Weights of a small GPT-style language model, trained from scratch on English Wikipedia.
Size: 2 heads of 64 (1 for keys and values), MLP 640 squared ReLU, 9.57M parameters.
Architecture: no biases in attention or MLP, local attention windows, shifted keys, gated attention.
Training: 99M tokens, 12123 steps.
Each number is 500 + 25 x the weight over its row's rms, rounded and kept within 0 to 999. Layers, rows and columns count from 0. Numbers have three digits each. The size before them is the row's rms in percent of the matrix's.

# layer 13 attention output, 160x128, rms 0.11, rows 0-108, columns 0-127
092:497480511516533517481525533468527532530488461553503505529444494506506490481470485497480525449452519493515468478482545495502499483506479561517527508484495511535461506501466551494478481547477458490532481482488475520512482474526472511556503449482511473512509518472497515475518502509509564525501527531504495515470500481488503496529499482499512486526508470522501509490535529537530456499486
183:484517534472504497512499510515490524515515472498534485456469493469492457473518528504490543535456506479477506493515490509490480520491499474488511494486482491503535520514511503526461496513488476504526493494448502498508450572457495480455440501542516528488441464485479479497502480512520528516485523501524506473480510507490492497481474494501516520531516504542532547464496501552521497423475
101:494510524494522511497481531547469500477502470494482470474508477534534477501496436538538495503513518456510433514539506564514504525475541517481435504476523502515500478529488486546488492489532523533475466486495481498475478464506490489493488507484515530483502493554515531512547477504521477514508497509528496515483486484495484538533481493506479525526498455472549506496515478478518472464517
106:472487482546554495504530489469477493489539506491483492500480491492510477518466515463496485537560471495482473502464542506505504471484549499501486473535497507448479562458499532509455472525519491499513507498503497549519497519523433527519464490501483531494507479512476462539486512486486495492507482522523509506516494544493500485466494446512504502439486521484470509489478513545519481506486
100:492517491528514520475452484496504499457486505525513519519546511484527504484546518508558517514460500552496544506467484453532497498504487536528496513507477467500489444493456485485497530533499517449505486485512488524501515509467490546509504485488486510456520496503495462521515538498514475510504511481465475517534550490508459479553549507493493472511537445489498528506508540475505488519501
099:482499522483486516516484474503528541488466502535480504527510491495522515512545510508533527531509563545493497496519479493432505511490523523503491466472494521479507519565474484504518498489504519515539517512524527484487516461449492507500503482508514508510491532476500485431520531485474491515494519465455479552509483553518524535512516472452469518490501502458519479494550507532512503474521
104:518523502510569523454491519480479545475529518487514481506492468532482497478532466468499526474490493565488555504548478528504447477525479494530536495569456464507528466511502489478494511477483503494472513519479530532483505495515462499552476491480493498488507501503526433519520508514500521488528494495490497539515496525525494508516507463490515503496501480505487548518496505493491477540480
096:521514459530514442491524484503490476470447481495523531542456507507475532451543522549529481549519520505490524468502487485508538520483491522516495497484502480457535525518484513535449484532499523513500500484479529492500513544496501509535461482518513479561489441516438487468532508506486487486497484489524541498523488500484481494499476492529499548507518529516519492493508487504476483512496
123:545487472503451485501471535495579475493512497491528514486523506504496513489498527503450501497531492459524508484417477480471476526527470497510526470510457507523500505506533522509479449463536447496516495518502531535531484516485515510465499484518489504496502532510503525488503512499551512491492524521481528537525496524504494482512485533490511529506486500527530461494448507507474561501522
105:553528520475444488526495526491498464440484534515523465515496479546464550539477525492480546531474524475474494489442517492499509509464515504500462517430509513470506513499517504512473484505481514520471528487480521515486518504494538474509524493482483461514511483487485488480512479483504513446504484497452501532494517496475487510520514508527460557523524485501506468482501548496474498477496
094:545524520506472488489465482542471489476500491511461497526494461527453557533509523487533502531482515495513520491521533470486482513433504470453506497499475507523544473488508528522525470484514544502508504523496497491561490545532495521498503517491492523531516480442493482482499491517498498526486525509509516493467455463492471507469531522549525532531506516520505511490506521460531527536491
105:508546537502501503542461478504496480534537509475495531498469482490512491454481529476490500491501555514477528538511492489524526472468497543497475541477490500506526507494506522472517509523521532482480496494447497509490475474539491451537497525524494506506531510490480532524444491514494528516440493531478473497503479505512539519462510488522499478501508468413474492458502545490499484495503
090:470463473514437494486523500525475494477501505493488514559498502474530554465538538540497507478495520467469520492468477524476528481493531516506491493514540479511473505455477559484518542477465523509497523500537490511491488526515475522518499469519522500529456491502504569481484496513522479509475509471480512500498504540528509535458506469495498493501476513505494512559481519461488546492484
093:509484539480493478527499470495505512467500452518474554495530532479531497477530461492484507551504519462520462502491458536530523522540540470510503542539512503477464470476534492463497510528507509530553466479545526512460484478519506521574496492486477533488489492503479525501454514508533486495484516481495521488501488524498526477510542514512484470493484496545504465482500511506485512485516
085:525479507487465517475513518505497531514560498490489506496499558476481484493474481494528483534515516530533502469518517490500508505474491478524524449490519506507522519497515517464489521477472504508471454533512480494484461470518439485508502515486471517491540492534491508497492503482518490437515498483476527549446536543464471477486461504539485544526463497485499519519499545506524519555508
111:517498511474477504483465489518508502497541462528489555522489526460433506525508530495519471504553539485485520498473510511476528500501514474510499487547492525521528531477489521531456485499487471466475480565501486481530498516514508504473523469496498500505514518500477444526500555485523471472479510531531525551508504489519508534480475500513498467485493452507489519536511538514519545505526
096:473510478458473496528469491506487545477504530477495487491507480510530469473495495500517507481523543494468522570503503526469514489484473516557521443546484470491461486532466529472498514483544496476520495523517475521512467479512530546541470498465524533514526472476502506474515471514470491475510501480488466560512498497484499490505453515531526457526514480538505489522501491487494513526477
124:515457503483490476505466504524485515476463530485494549508473486507518501532504526496550502498467489504517500501459531557488508530496502539482501556471536476487505476512478554449501516496458521493507527508511523516495481451525465507522460562500504508506492494511521463487472480458484518512476434454498493483482472527498512489490460504503484506474504534500539538505471499508483494528526
101:521513500481486473505449509487476547540511477529503518518515469499527519469460517505518491498517532514506471528507501459453506550488483523505436501552482508476548516549500490506467493530504478545483482538473474521509471539486486523515527491480522478476524522485509499545479456464541511487503512513503488514500530507469492503543527504516484481514472489449453529494533524481517503499521
097:502484523538556490466508550538450496448487529482503494519507519503523502480517552451512453516515502474520523515451493530562502459445487525500496519464469505496536484523527510503518474469513489509488481502525525505456520462531463535511486476451512482499474510498512507484513489473563477500502529490502511500491493496485481513514495494530464526548484498518486511505501533492493475478491
093:464439511496549530520535508496504486471454476493483517488474496480505515468485529525472529505501485518530486504494468507481455488505526513532533512558508518471510533487514416496476494439529520499501480467462510530470494518479492522521503501498490515485510529533498499483467429486480504491521484497519520506491492456495515513489457467507503490482465474485490508495532484500517551480455
092:493522484510497509505523476541518466457513532556482509519510513519466467511472557515507506508517477482526518525510491545513511463468503518469489425452501512520495491467465505469469451483489506501520529494486492498509502505535506552511493501501480502469510492497502497537465499516481479491484473527493477456508483486496589513531454496540515536477459506497510503500514516498516550491494
093:533504488497504467521517488510449509491529493489530522505519457506488499488513501474514536527527472489526471499488480521485524514523540544508477466487459457529499517502494489449539557512460496502461499522513473482544476472490537491443492509499486515507554478502492499474505472475509484462524431503489478519537499473500514497494489467536504487541554537499498510515507543502468504481475
093:491519557518491519521509525515476485470502498472510506478472478495489542524496500511478536523487496519490445522497492492521555508498520475447476526508513508473476483465473531514483516453517527492496537516499477486455475439463492532488479514521468524557547497501483451503504542494490506519499500548538485497492486452497506490516540501479482491552526520503523528514496518530451506485504
099:455505518558494492541535468497496520545488530496470491522534491515495488507504535548512491530486495461546490479526494506454473498485539494556526486496493483531505504508508565519494503480452512527522503487495535477501456467520505470504517511492479524486532461534519487497492514554550500522497482462523465498507458498503495483441474535486528512491534483498509533508464488492487493497501
089:455489496466485500570522493474497499470497489503518547484483473511474513510498491492478523451519502503504516491487505534497491522507550529508415477480492495486508465476489520512515510497489444530531458526525514478492505506469477481503538508468519486509508503513495524527488503501485486443545527501477532518485486508456495523463462471510499523458458499480539525519540489502532524469536
101:521534499528467501449503495525483532502518442482556464513488509498471456536478512541466492510474488451484468495480504489465503481515484528502498488512504502493518514489501525509436486499521523482444484460534478527515526513526505463508540449483510515495476489505525491520530520542534433501507475499545495492490504538497545517496475492490474491482503495495528520476494497529499511458537
092:472513529512522528482481453533489482515503483490515463473495498471546504523498526492507505492502509492485494506467491519482499543506536571496506500483533468503410491516514482467475461534490470491477468479502430518505512499507503438496526463471496523444493523509509493516497520490517478515512509521489454531518464520551502502486483536482493468498481480548480485506489502499488491468483
101:514499523501488512578495511453477534520512481463548523453475514521477528533502500491505468494488486509547495466494513489542476505503532523510522490487477497516481490491539504490476497457492508466500521491521540469511513541530467485481441524449453491512487447545541511482496516528529534473485510494487526499496513485513515464496489498444494499509520503553499512473488494508479526528486
096:517507495511528476548519473498492497515492509520499479504494456517495515492499558535428471479540544515474507497462543492530480470455473466488493483466491504503435485492515468560466476494468527502505514487507522467508523482489503451545480494466495510489512507532495528528492455529528531496525495501522483521516481490492480486507523502521512536543483485547503499536471465492508483512493
105:513524505478507511483460456478484495558475510452484470455550466508488507472518545469489483462506527472525493462516515520521483525520488489495539491498471563507458530497479466511484481455499474527479467485443490449493500491480515456503516492508504508465517505497541488516487512516463538448473522468496506491505504441480489484485492495505463494520466483495497520492506509518507495486535
085:471507442516437467492509453492471509484540467527518492473495516500522490501529501493544483516456485464485458524494488527477501480469565480503471484485483464496497492545490528493530470485482497479475497490518517505503508503543493496471528473487516519497495546482528489458514499457497500531516511491468491445496484532532516509518476469557536528528496530490495515526503547490522488501469
098:563480499468439497508487516565498495475469516513512516520515503512502550510526541495501525462487506465471456522478529499531484510499484478527528519503473488453464508485508453514484472462487450469487526489487510465510483448481513489513485523458486503524510483528480487466481510506487499513490506518545450486484469490550516491479528484492484460515536533512523486517506492519475507532528
109:493556505490542451497509481502492477503497475517454499510497479491529438507549492505543494477477490540495479519528509482483495473494504569484515510474504481505491511507504459510452491444502490523489484478449547511503486488491516506489491544506527498503477541515534494435547499470492508504491479500464469482487500523484509517453477503500479526495469494508479465461523467511475535530473
100:491508516512505516511491479510465502489520501498513496453525494470498512489502459496538510538476562495520525521465477504487517477500552448490535495524508491541485484495512533524481526479525456500489566481523484504549490477512508490462524496514518517509507493517525533511485467511515496552499525568490471564512499520500492530444516498464523503467531540520475482497482503533506498488538
108:492499505484490455492486493470513495465494492479529448492477521514497482566496500487496510518477542495495483533538521505503465553490517517464468511538519519499478499494471514473482525433532558553494539526516516496485510493512499497514485510492492495489487484530494498489489485458448500506449503487463479516447479527525490556499485514517457493494464486510529517500530504552500543501526
096:519514478492487480522471461487486494514517468505535543499562562508512498486497525501504564584553506498495472457507530511465506502517521498520468482476450517521512470506498505476460469542506510477475516499476539480502490507525509464459519546484474488490491535507514502521477488505519474489531498515542505489487526497489509488462523519532509509502507483451518462470506496515474523493485
102:463500515473495521483538476503491543533529556484501503498508466521492544458527536491489507508506522532520489543479494512527480517464473504469487455537480493505537504495506439468460503495483489536489517495533465500460473463528476458509490499516501523496509493485495492501494515563502524505519433473520465509452503495484511530508496484527503491478501517464516501507551501542486519510454
111:511467577506511470478497515515487491421465483494494517500501494549511518476518542559477530479464462525482442516481489513502522463479464534491543565512498493480498473490476494476469484482497516451517470491490518481489492494495522513500509512517474491488514517497537508490472494511470528493535470477540466501483515499498516472498460508482475473544531501477511516509505456497503478484502
093:508523495492486524505555493555521537420531477469521491498545493500509478490484514494488517482512505469465507523472486491542520534513515512536466496491509488554506479511487522519485528476533515507497547497473513485466548461500512496455508475503482461471489475493477455515486477477476476502479510508528536531559472479478472493546458498512482499470488490510505479495470478501522535515520
101:509493511426472506490526490493472510520528513514523513518506491456495488481501525517539489520520468559510527501486497488481495433560533513454482523440492498440457473478498458516488487510499487503493523504487515490493540530485506487471488464473480489498520487499492478467519500484483480479539505516518459483487471480549511473516492471510499545508489542518483534506553490504517500508468
088:518535458453518506482507469470515456501510447477490447503503489492464480510514501509529513488509500536498497529514484563513527558485520498502468496471499511524503496501555517506523553503513541478526500553489513530531499511515509499497532449480500541495474520506491495528458470489488504487515498523518515450527497505529538529524494496486491534486512471506521505440475480483480465471469
101:499544453475503488478463527478503523492512495493504507518477475520546526534458507498480472496539535500521531537510461537491440505464499502457493520498494498512437473514464481494471507562505509500488526479523514475503513503510474513481516504523492511549513514461518487498497468502557482512500523474502493499525540497491510535549529545484492512517519469525558469505545501489485508496482
090:538482511523521478497561504529492545489494467464476528490467458481507514489523480496504512531492533501504469520506474524521508517450516483489490479527521506469485534545451535464513520491534480462476505442501497493458521511527510500493501503488490500513528503446476512489476534497481468490511466500537510454530494505461487503506509488470526468482492489516513477565481456530483503458531
090:518508496536507492500529511525491496523548497534516477429481460531511507538492484530544495514502511476458493453518505498523544513522506430488494525512511487478506471472511508504510499525494513501491472488515491471487479547465506460472515451495507495490494492496504470542532477475481468513504541462479483466534504480456443518542519510498513539453493514463516507514478492523484505485535
100:490508482487504451529503520519508578529488485512498542465517531522469465497460481541489478507473529491493490521542535546545480493517451496486526541517500493555567566522512482496519512498532486511508496456476512494523474483513500480512527519488453540512474507523516523516497476506474512497485522512512492489518494501496537531501511522492518479531471494449513486464515492485490500517520
104:431517488473474511455545524486552488549529490493461473509524474538486519496487499474461513508486474498521483507500526503465529523495495481488491474477530540522499495472539502465506472446569481512537454528501507517500549500487478522455514494476518489475482501507496534507449465519509482496478507531501511479506464488461480487505486517479480498447469525505513528487494492488483509497504
102:471498516476490454468518557501518516474485538489478520511468541497491493537525507506462473501537471497492513456548532533494495509515460463514522463466521503492480534469527435518528468484455462491517514531505509493513456488510481512487453536533493497506493518471481496485472521517518481481509476464478524471442518539528486495529523505485500501456480521515497501496507481456515488509504
106:443492504481467495508522476481494560460520468527517536528510533462541503487499479475508532483481509486471485487489469459530480452476523512470469495471502490499516499495501540496487507554485541522543494477540466530525527518537498501480503489515469480489487531480484475492523477484483486521500541530523487476473528529542527541489505491530492542510502494497468508501462505517516438497475
100:494481514561493466496520479458484461507560462518490487501461527486477530467472491531468512480518484484472503430474471553499496482522522520516546498468517497518502483463444480543465548523459528491520510474517552529476501544510510499460507482489489505510513499491477516532505475502484501501481477487514505457521494511529500514493530510484512514497535474519500520530544506472493489506511
082:479508539453460532504504522483478487501520512496477456503490523502470531526486472518512565514519464536459491501479536537480454500549490519508503470489495505494533482521530525518480499516536518478487506529507484486514486529478531475454502457511483514506472491501492518479504476505478495484519489467448496521463506480479511543540466479524533505466482448479494439488528541517508508513469
101:481509508516523518464509489444504532446490457512458480491508529444501452533479470493499536539479522458467517533480481459516528477514489487495488432515503469528494482504516505526481520505492487518498478508515517512461497542535470507513534499519540479495488502503476525525519484491495478514517524533509482504501484467511525444510522498491571490505534490502461538489498481500473475488462
097:511515503475505473485492531554508499469448474508528439538473508489525468525501531524485555480539476519480490489544462518507502556485510502539495483524508508523488500511495518499526546511538512523487461511488518555492519499524519490534490500476536488529472517480498477509488516506554466486526490493521503493536516512473473511547488440500518517463484491500549476519529505465507511483491
105:467506474511499530533495486519486514536523514496500486502514516510490514466477541507525484486547518481495491481455502512501455493506486466496472501555504486530548522510548505533455506439434496510513510572511457434475500484484466509471480495513455471520527523504526523513488457505494501487497488505496477517483467542459495503502516511535496479520537491486510513486497531509531508487521
102:465517471518502511505519463484489508551454504502479523491496516519478496511516547490532507501505535483526475530491491447499529503520513449508493511497487476510506453502496487475550528522499478473486507454470502492516510538497519505553481473505513487535536553476512478500494496475498502542502456537521518531529521485455503456501533516529493465494535458495509481500474506451524440498529
088:537501507499468479509454538579476491478533536504487472480454500479524506475484479494509486514514493540480493483522515488478575489525547490495475487491500497517496486485502495501524487445483498467497492504530494531525509461510489507519480530487518552500490491484493532528467462463523480496499529505489522466485556525492512478509500466478533500537493531523542554486508523485535489485463
098:505508491475486487491539544501502528497470512526529560485490502513429512477481557507509515478485509417474554517488494505515505498559501537524500506473506543493502471572529491472523482518450511546493520506492540507476464557481484490500495509499502493523474487509504531514467495503499507488492526527473484505500513532509472486520508490479474507482506479501484467473518498476527484527490
114:523496523458524492492493519502483509476508461489507486511478488510500553535512495508502506492532487521455512457517553456474461498481543536454487566495478472457496516524521525491471505521537509494507523549476503546465456530492508518457558533503511521526522454505469502498545503498466495495488474510501526512475520530492481528488541502486498523469522511530515509511519494521515508527484
092:521498525526519477489512503476496476529489535522537489489501553535509487480514496484578509490562525485514472516458468503446443481463531512481514538520543476502515513549484482514477505535458499458505452509514517490491505501494530467507460501498460509493467463535484510513496502475512513516487508490489493494501498510524522524519506549505481484491533511514495441512504497495532484532540
093:518501503502508479474453526517497452484522511537505506555460495488489489479510491498485483503496483495511503539537534499506507449472546483527498513494536488520544491455496508512565511531459529525475487471467545486510464498489511518498486478526539449493470466472479538498500514474504490529520506497495487495507460504546517500497474509482488518473520470477496527490477569503496472526556
095:546507459492546500534489517490550515477502499525550525532545499488535499486457465466492497488513507464467522489510526491477527484462467490486473536495521520451525491481534507473504487466529487463494525501462511514478484501502508532464494538476498483524535516507479533517492509458516501504446510513443497516508542545480490500515517483538476506514528522517481522456541502472479506487512
089:443447443478472453526467480497511504549499518454547560480528529507514522515511496509495507463490447504459510481525526494512541508466460470478504502499520507531524509489482477476484482501509478511493540523463540492479525505461516516529523516456476550504475493496494458501508471487481532485528494498512507532465510512481520515469511485490488512490487498499477531523535485527491474521488
107:488486510510479518503495523479467478526499432470540493466528512537517497504438480500516530484504480511515468539511487510489504508479474496493576527467479529468455511516515524527540496505502453498500490504529510527494484500522508486503488496444488496521490520518528496548476511453479547497494516510493499460478505540457524523491490489471487478542513495506474540491458536493515503452520
097:474504515509529472499483498485553494517445507557537489501457471521528497475539512437531492480506494514514492535503502457477529507460498493509567544476522489507537474514530490506492500489486490510533501516492539495524500514475494521522513484468492508497567478496500470500511539510481539517491514518504406489496492547505495504460510503490494523474511535499484472505498504496494519486537
088:526480542490477497544479496507490503488528479476486511534474487496523505467461486459489500499542534486498497549491482482471536444480499483537519508511505506452469497502525528477495531478498505507538497488485468485491482544481504554539516520478494514544563539508515454502513525488545502529459472505519455506532519518502547466511534493496498534502464487536502523533468497505480496505496
103:514538523542461462430536488460517506488478500500522553529500533490496532482466488518522538526516485523470495500461526507476506428489462508508481484553485512462498495507516542501553488449494536515508483465502463523498499546464531470500510465508487491512491555492491502492469501480485482497509498502490474513488465503515509514515520486480493495483482517516506531477500461458506520494472
089:514528470508480506543504520504446520485502510519568516516491517512520468479511514482512460513470524480576519480513503502496519430493457489524524452492487541494456464498508459498504505525459491473482508466481469474526473490510526531501466510453477468472482481492496490479470528455495453501474491465490499519513476469486485488504513507508515470507458529534511518509494484488536493496488
104:522538513496505517512510480543526500517478455578475518480438503494492501510536482473452515489483469515531472457464535535473484496519448510484500501536456501510487556481506515501504507486534491474542533532476463458485522509519488521485503481520475487528496519490508483510497484500473511485522496528476503514512484551503520483513526521476473502538465491501483533453484528515501527458516
096:436423499522549542486499471515477520515507481516541508448544483498451497523530474521496531475533492514448491506500519497490524449522516532495525520487504483496510491522480483531507511525473488501540485470511469497519533483533473529484494496502558478451501488493495472491499464513424498458536489504493505523471496519494504523496522524498491500515507498497465478509491522516502530505485
096:505454463520509468485464498498526497550511491558534506503495453495516456518497501482512498486504452545487484516527517504488514489498495468564463504488496467502495537505528514484515504513449521472511552498510519495520548542476455479512484498502545498498518490495505493551508505502466474534534467511519498488514494551501519504495550455487464459500511511489491537524470507483513474511532
116:499500469539483518488505459507492531509518473517526537542460494495552527476545497490537484534529492498556486454551486531514503520492513456524531460496446482491486507511543537529455456491493489484494525493494503498538502527480504482461504480481477503504566526499504522490518513477525474481499500477516527512531481506511480490488541488471539513498539504546503505491492513540524521494522
096:506526512508480486533488518487473455501452467469474510465497501519535437484514494533537505543471501496479508470531576503483534486490452485492522505513509500476503475484475437472474483507542476462504509533476459497508490517536524522511509529500515478512494457511518494507526496489506492515494504498461473508492475485464455486519512534464502499464506494500509519565544512483535525510512
104:457531463502494502453559527483522506512505462463484503469543513476493509480471533504527527531481536500557513496523495528508499501532482483505508501508527504449480469493465463487521494453496566517484501504500527499474510535520500469540530539492504522499478496513495559516488510485475456500494489475467538483487502524505491541471509489475533479521554501528487517495515547476481511497486
088:504522530514513525517533467517509515520515499450502530497518537505512486507492512486509499528471491550519524564495515518489524460504520501544491503520521510501503527483499464459495460471511475514511516499487522489467517461516488475529500527491544545482495525541465503484503522519516509545440488505475510450506459554454544506511509508530503536477493507486481525485511528465539540522469
107:527513466526521514493443515453474526472492480468516474525474542502474508511464501522482496469507501507512534445497508494492491506463494530508496471503524443530490467567473486458496477497517516481454492514489514473522527516525474526481519518471509462506461459537483486558493520487536488482500534509482524467500549475496512559515510498514512522524513469484529494495500505493516506479532
098:474504523505471488506491461459514436489527525515465494487485494469495487538499515523503522467500536487471489504479513447513513502536530515455472481545540521480507494494498436504514510480504477498507459493554500466496544556523568519478482505461516507472469519494509448515504542537486531480460509533454504505507509497477496480480498511492494514505510486503477519501482503463508533511497
083:498523525487504487503507454513518517532496499519490496525497500511484536515491531550520531406526523543507524503519481462463513477487513489487507483548519505552498513491529505506508507454502524505500487507494517482518540465522533514487492448547547468536494467484492511562489519494494508473482496488525489470489529475503467507508500503468533468500547502480453488460518484518496524470483
099:505501533563484491546512464465507467455498519482509524506503524486492518516494493534448502560534519474450500495520500534464488524499479487494532491477444490494470423474475502475499475519491519452483502446503499521528512533472510496525465500513488501530490509529478504498459500492480469505500500509495486494510501490478488516506505553441531512511456519515489524523507478516461514512512
090:501509539515516494518506505529492492488515499546509456496447494483506547483492501467520549456480535539449495484517531494490496495488490511507478458492516499457531499510435534495426541492457511560513519487483510503523496491503484523495492468493493500495476516491500521460511514463468509471538472470503517471488485442506489512494466503520519485509460550462503508515472503510495493514465
117:471482506499486467535490510488508524510501560465458485455486515515491542499533508464478482528463474527481516519526478551513494470518538500504489498463470483519530507485507505527512439482515507492504520509561511477514500510497496456503504493514504499518509468476512528473531524507498508502488463467476526474514434549535524551491486524449491470497522485487506479470530512536516512501459
100:490443532477550495483498456476517537527486464528546472502514495474498487528512472537508533512535545482483442510486526471501486502499514528489470535469549480505498540529458517464521499481513520523459526529493507516460543479490482474479521504492511505513521532510495512511550483512480497535468503509545508506493537495546523475480512511507521520497471525512514456538484494511486491524531
089:529476484499526491517470475478493471541484513530531470501467481481516512478554495567500583495443477483490532485540521479524545507512497526466514519516513513494466491471516482503481567479543515482525530510475520503488494509498512496500474515501501484500473542525509487452462537484483494498478490516490505473497526493492514484537532547510545477519490497504473524527516499506458501488503
113:525510519509482515526537533508540462489507483483491501525504543492493454456504517529468518445460468530547510520481490503505507466499506535463514478504520499516483485514487528502515471487484511499478513470474524454476487528478517468507523514514510505493465540520533537467474489470459524480482514466528475518530508520552539489545460519480515490522506470491484528450492468543491518478526
087:526445490562483478494517519470517483452540489512513508538524495450499519491493542530520510447458437513515501514470511538499507480511481499486505518503458545493492494526568497467499522490496514478513513515514487528473504479519529513475516468478537493466470516532495512479486549499457519488504475511473499485500453531538488502491491490507465505512483479517513500435503491510479508491473
108:484478540517475481540483501488512487532488505508459447523517508477531465501474472471558511487490497468507457514480486499490539488537506532457497527514531460480483488512505467504467493507451559516513495494570455516463482518503522479506517499495483523517520487494466529576501522484478502479522515510494486497532559533493503474497507509520491457500511517500524504493515458526487493516491
085:490495495520476492494533503454474548474509499512532524493478469496526549503516501495498516563545490505508490507497501512473510517496460466533483564520524531469526502505487531491518541511497539488525491522472498499508494498557476523492493471507483513544522476478528490487488481542506482481514486462513484493474500471505495488573501511509462557528466540480511485512471543465465479518485
100:505474531477488492494517522456506487494509525501493475511520501505495527519497464530491511533495515473548486519513506499444504505527459479492549466456504526505506516518506548449457556459516522520480490501507508476504476561498495514431515526500503457518515495509489488487522507479491503472502517511512446473517524529510488522494536554453489479471496532497479484455503526473466529479505
089:490540505481489484484494513495516526516495526512515531500514513477485513466498466464484496498501414479488483525504501538482495511490482493541515492462488493531501504518538476487515485490577504517520506527531505499511510514529465516499481478459521514521493482542472484512543518532468462458556537553494452541540459513482500508508512511507524500523489513493523496501540496535516521444502
090:529500500452506519508524483461507485522506508495498498450471483557474447560501477504590504505562493514477467501468484538506536519526511504508451526542489495517527503490514539475500500485508492478516504536544479522505461495482486516500522463501522529538507490499481488464531487483495498485535470474505537510501454505508475518503473506540491507513491482483527500527503512484506494484454
105:524516508477472516455511464458480503477478538513531471464500553460507503464492535496556472496528544500473479548514473501507569511524506455461532503515529540514527511468478471527470498501470532529529493495518506519469511515511507533501527440494527527511493530477509516520485521508526466492454532483499486490503528493468493487503520527488505443502492492488495517506499483506501502471487
106:523509450519482498473528544552473529494432508480509495535535515493539482467509515483524549495457488487507519464471523524445479504493500532497430491513508500514497470541499532489520466490497490519491500525480524518526457455501489506489492517503515481458481470507480511528521507485484520506550511520505503522461496515510499507480454483535502496466480500511524456475449504499494472531518
109:502505553538498525450512479479476535554529461513553464495464497531499489482484483514495471503469503486504535484523502482520447524495518475492490458484512512473551492503528535482542493520540479519515432518497535531467470494486491486501527512481506524494507491509502509541495514523529481532520525497495488468507518568520508520489490513515506482482465485447496518464499492492498454492517
102:494534530532513447528505492533484545503539547488524500513511468449478531547491511495502487468455475433530493483462507527483519461513552484489509523490466508463521521512487527472542540466518498518501473470513531448504505495492460490491522493489478507509489515514482486518503539472488492527504511479517501489461497559506494495511505518488520480530521486531495533509484517450481533488501
093:506415553529529490476502461518480467498511474491474451497524551466513496466520473523470503535527490480446482491486534505481507478505498488461436496475490490481506484483515503514509501483478465531537497490540491534523522495497505471490484467501516502504528494511522545500505465538545506522498531499509475507472490499548453468523462498517466538490504488506507495477514528504506502532477
111:447553518470514533503500442504526507500500523473527534528519556444516503504524508474496472538485529508497510489503463484521497525455524533469522514513463507531473495540517492483546510506513500503496525500495511486526512486494526512486494540477509506493455552485521537481479537464511483525498537535466513513505484517488486515493476528495531495547508458567486493520483513492517523518475
095:551489472478457533499505453494459508485572491505521514496520468490503491497533540508542480499488485545516505515502489477525451524538510461500512523505536525514488494490520478463529545555540556461496483491490450529526516534517468467494502481498473471512521512486493477518467493492479481458519493503520464515453514499486521512477517489480502504462494483519510497512514506526503481499451
094:516497466506536502487477513457479500500446500497444474495526433489472524517496513479483506509519480482472481493540516496462511496508470477492460496570538491457501490515519496448491557486499497495478534489508474497515477507466510479459526474507514491517542501509508485518501532536505466525492474538515458465491467472449489483482522517533501513481525522486453521496493549516503509502487
089:509472466471477485530505508529427500522513507519535479516525484533522480514538525522504489479463514519478514486484489506496524523524518532482475473511463470525506510498504460504496491439526503476541545505492496497522510461536552461482500473465500454493515480484489497524482444516522479562498479515500485502509437521493508493474522509489538537536482514508490505513545488495481521468482
099:500516498458480502481490481520454495527520506468518487489524536491502518497477481474521464534525512500518447520493532535527502489501511545494523534496478505520503560476486494452547532465537476507520506519482475548514508479502527497480532504481480498495464508473483470543498523492525481485491504491473503479535459438525506494487475475526474476525500491524435559494467528465504505495514
095:562530496518521517499502485510516547489501508493498493439493505545475511494495495530443549518498449511530502533504491442459475504517468526492505493487489518529496519485463460493514516492487505482476473535478492514467478503503472510535512507499516559505580520509521523511493484501503511490497508485459485493506556539510496473481456492491501488528481481484463534497529512509511505523445
103:524515535462472491537454453523509473541480518483501521507487525496451520493503478488504543451509479478503511529553473452525455463522527520509487472521539506514492512480495500491521480499521490469478499495524474459455523495514504473507505504508461492526504532487504468503494504468513546478506485525534492446496522444539534517486516493484544499490529487505508483507493516526483547518454
093:490534523564496464469456536473495491525531512435486459546496538509515504497484556489538504490489502508486510516515515537504502475542503497499486512485447499563491533510492530533544500495508510513483465428526537501517495524503474508465492489522477466454471486503512478539459484478488491527510482485515533486465475472505515474530497509517501499515491482518476477509491500469498496502509
093:450503492462482538521484508459487505472477527494463520498460510466458500487445496505505551571536522481507529507479471506506517457500524505498437548521513506476489520502504556466476477472496497523476528496541475466477476506497519479533494524543530502555450482519496531525501508492493471502476490509509509486517475501497525494506500493506473482537514517500519495482496488485501536493546
098:495498528482498484544495515493524468502578497481539453469500455536483495515502550515550497491532499501480521463499511522517481514509492518501517559474503490493519509458522543452495516492478551517468501526487501487469486490509491491495507513512524494478499495470524489479474501524503526468524516513490528534491459469510453492472485504474461513493555496486469552490538527525460532500493
093:485482490495490485508525470502502527494468512508496491510517468501447531526501483518506515560505512523508515459475504442517473542498498497461508474527498444504537494479508462531487530522525543548529485488520540491551496488487468532472480508501484506499486433482479513515534498547493475496503474460439520515513512515476508487480491491538496517498465496461489478476526475510460469481482
106:485526480430500540521473545497477518490505497501510475518529510539483485489536540500516491479519511483487506466566484500513481510490494453447475537496527524511506497482470510497501500529475469491477517520500454458487466504516534495526483490501520488498484476491516519489510485471546471445495530480453518466511530486492492463545500556490450475479534484494490473507467487484511467480523
094:495468504466491495487529483550494523523552505430502514502489471475506445530552522447502499512440493499496511502559485488484510484502485498523492564471503496509497508482498478536484515548479501512504512496500465482528493509513500497495496538484458445475495502507498490474504511520500509542473484479471452466513497519478506517493515483553501553457487531483477501511493470530507498498463
094:489494551469486474488491533473514473472494485526502531526500512506549546516497533537500477454488505507512441508528453474475495540555501541533514488481475491497563520517505484479521477495485483507529485521540517527477493513487500508515530462454491485512478493471456526501509511538482519524539501490491505454524556512487489472522474499503477531506505530504483489476510506517481512521444
101:567502514493508500496498492503535489514515516503489475508522480496505494495550476482445487526506491492539492513516437465527530513455449499544495492476528507484500446517507556494542515495509491496526510509490498495513486490506508478480459536528525471497556506472527489485513488497442495488486502454502486493498516511506485542553500502442519516530497516497518499469463504430522498491487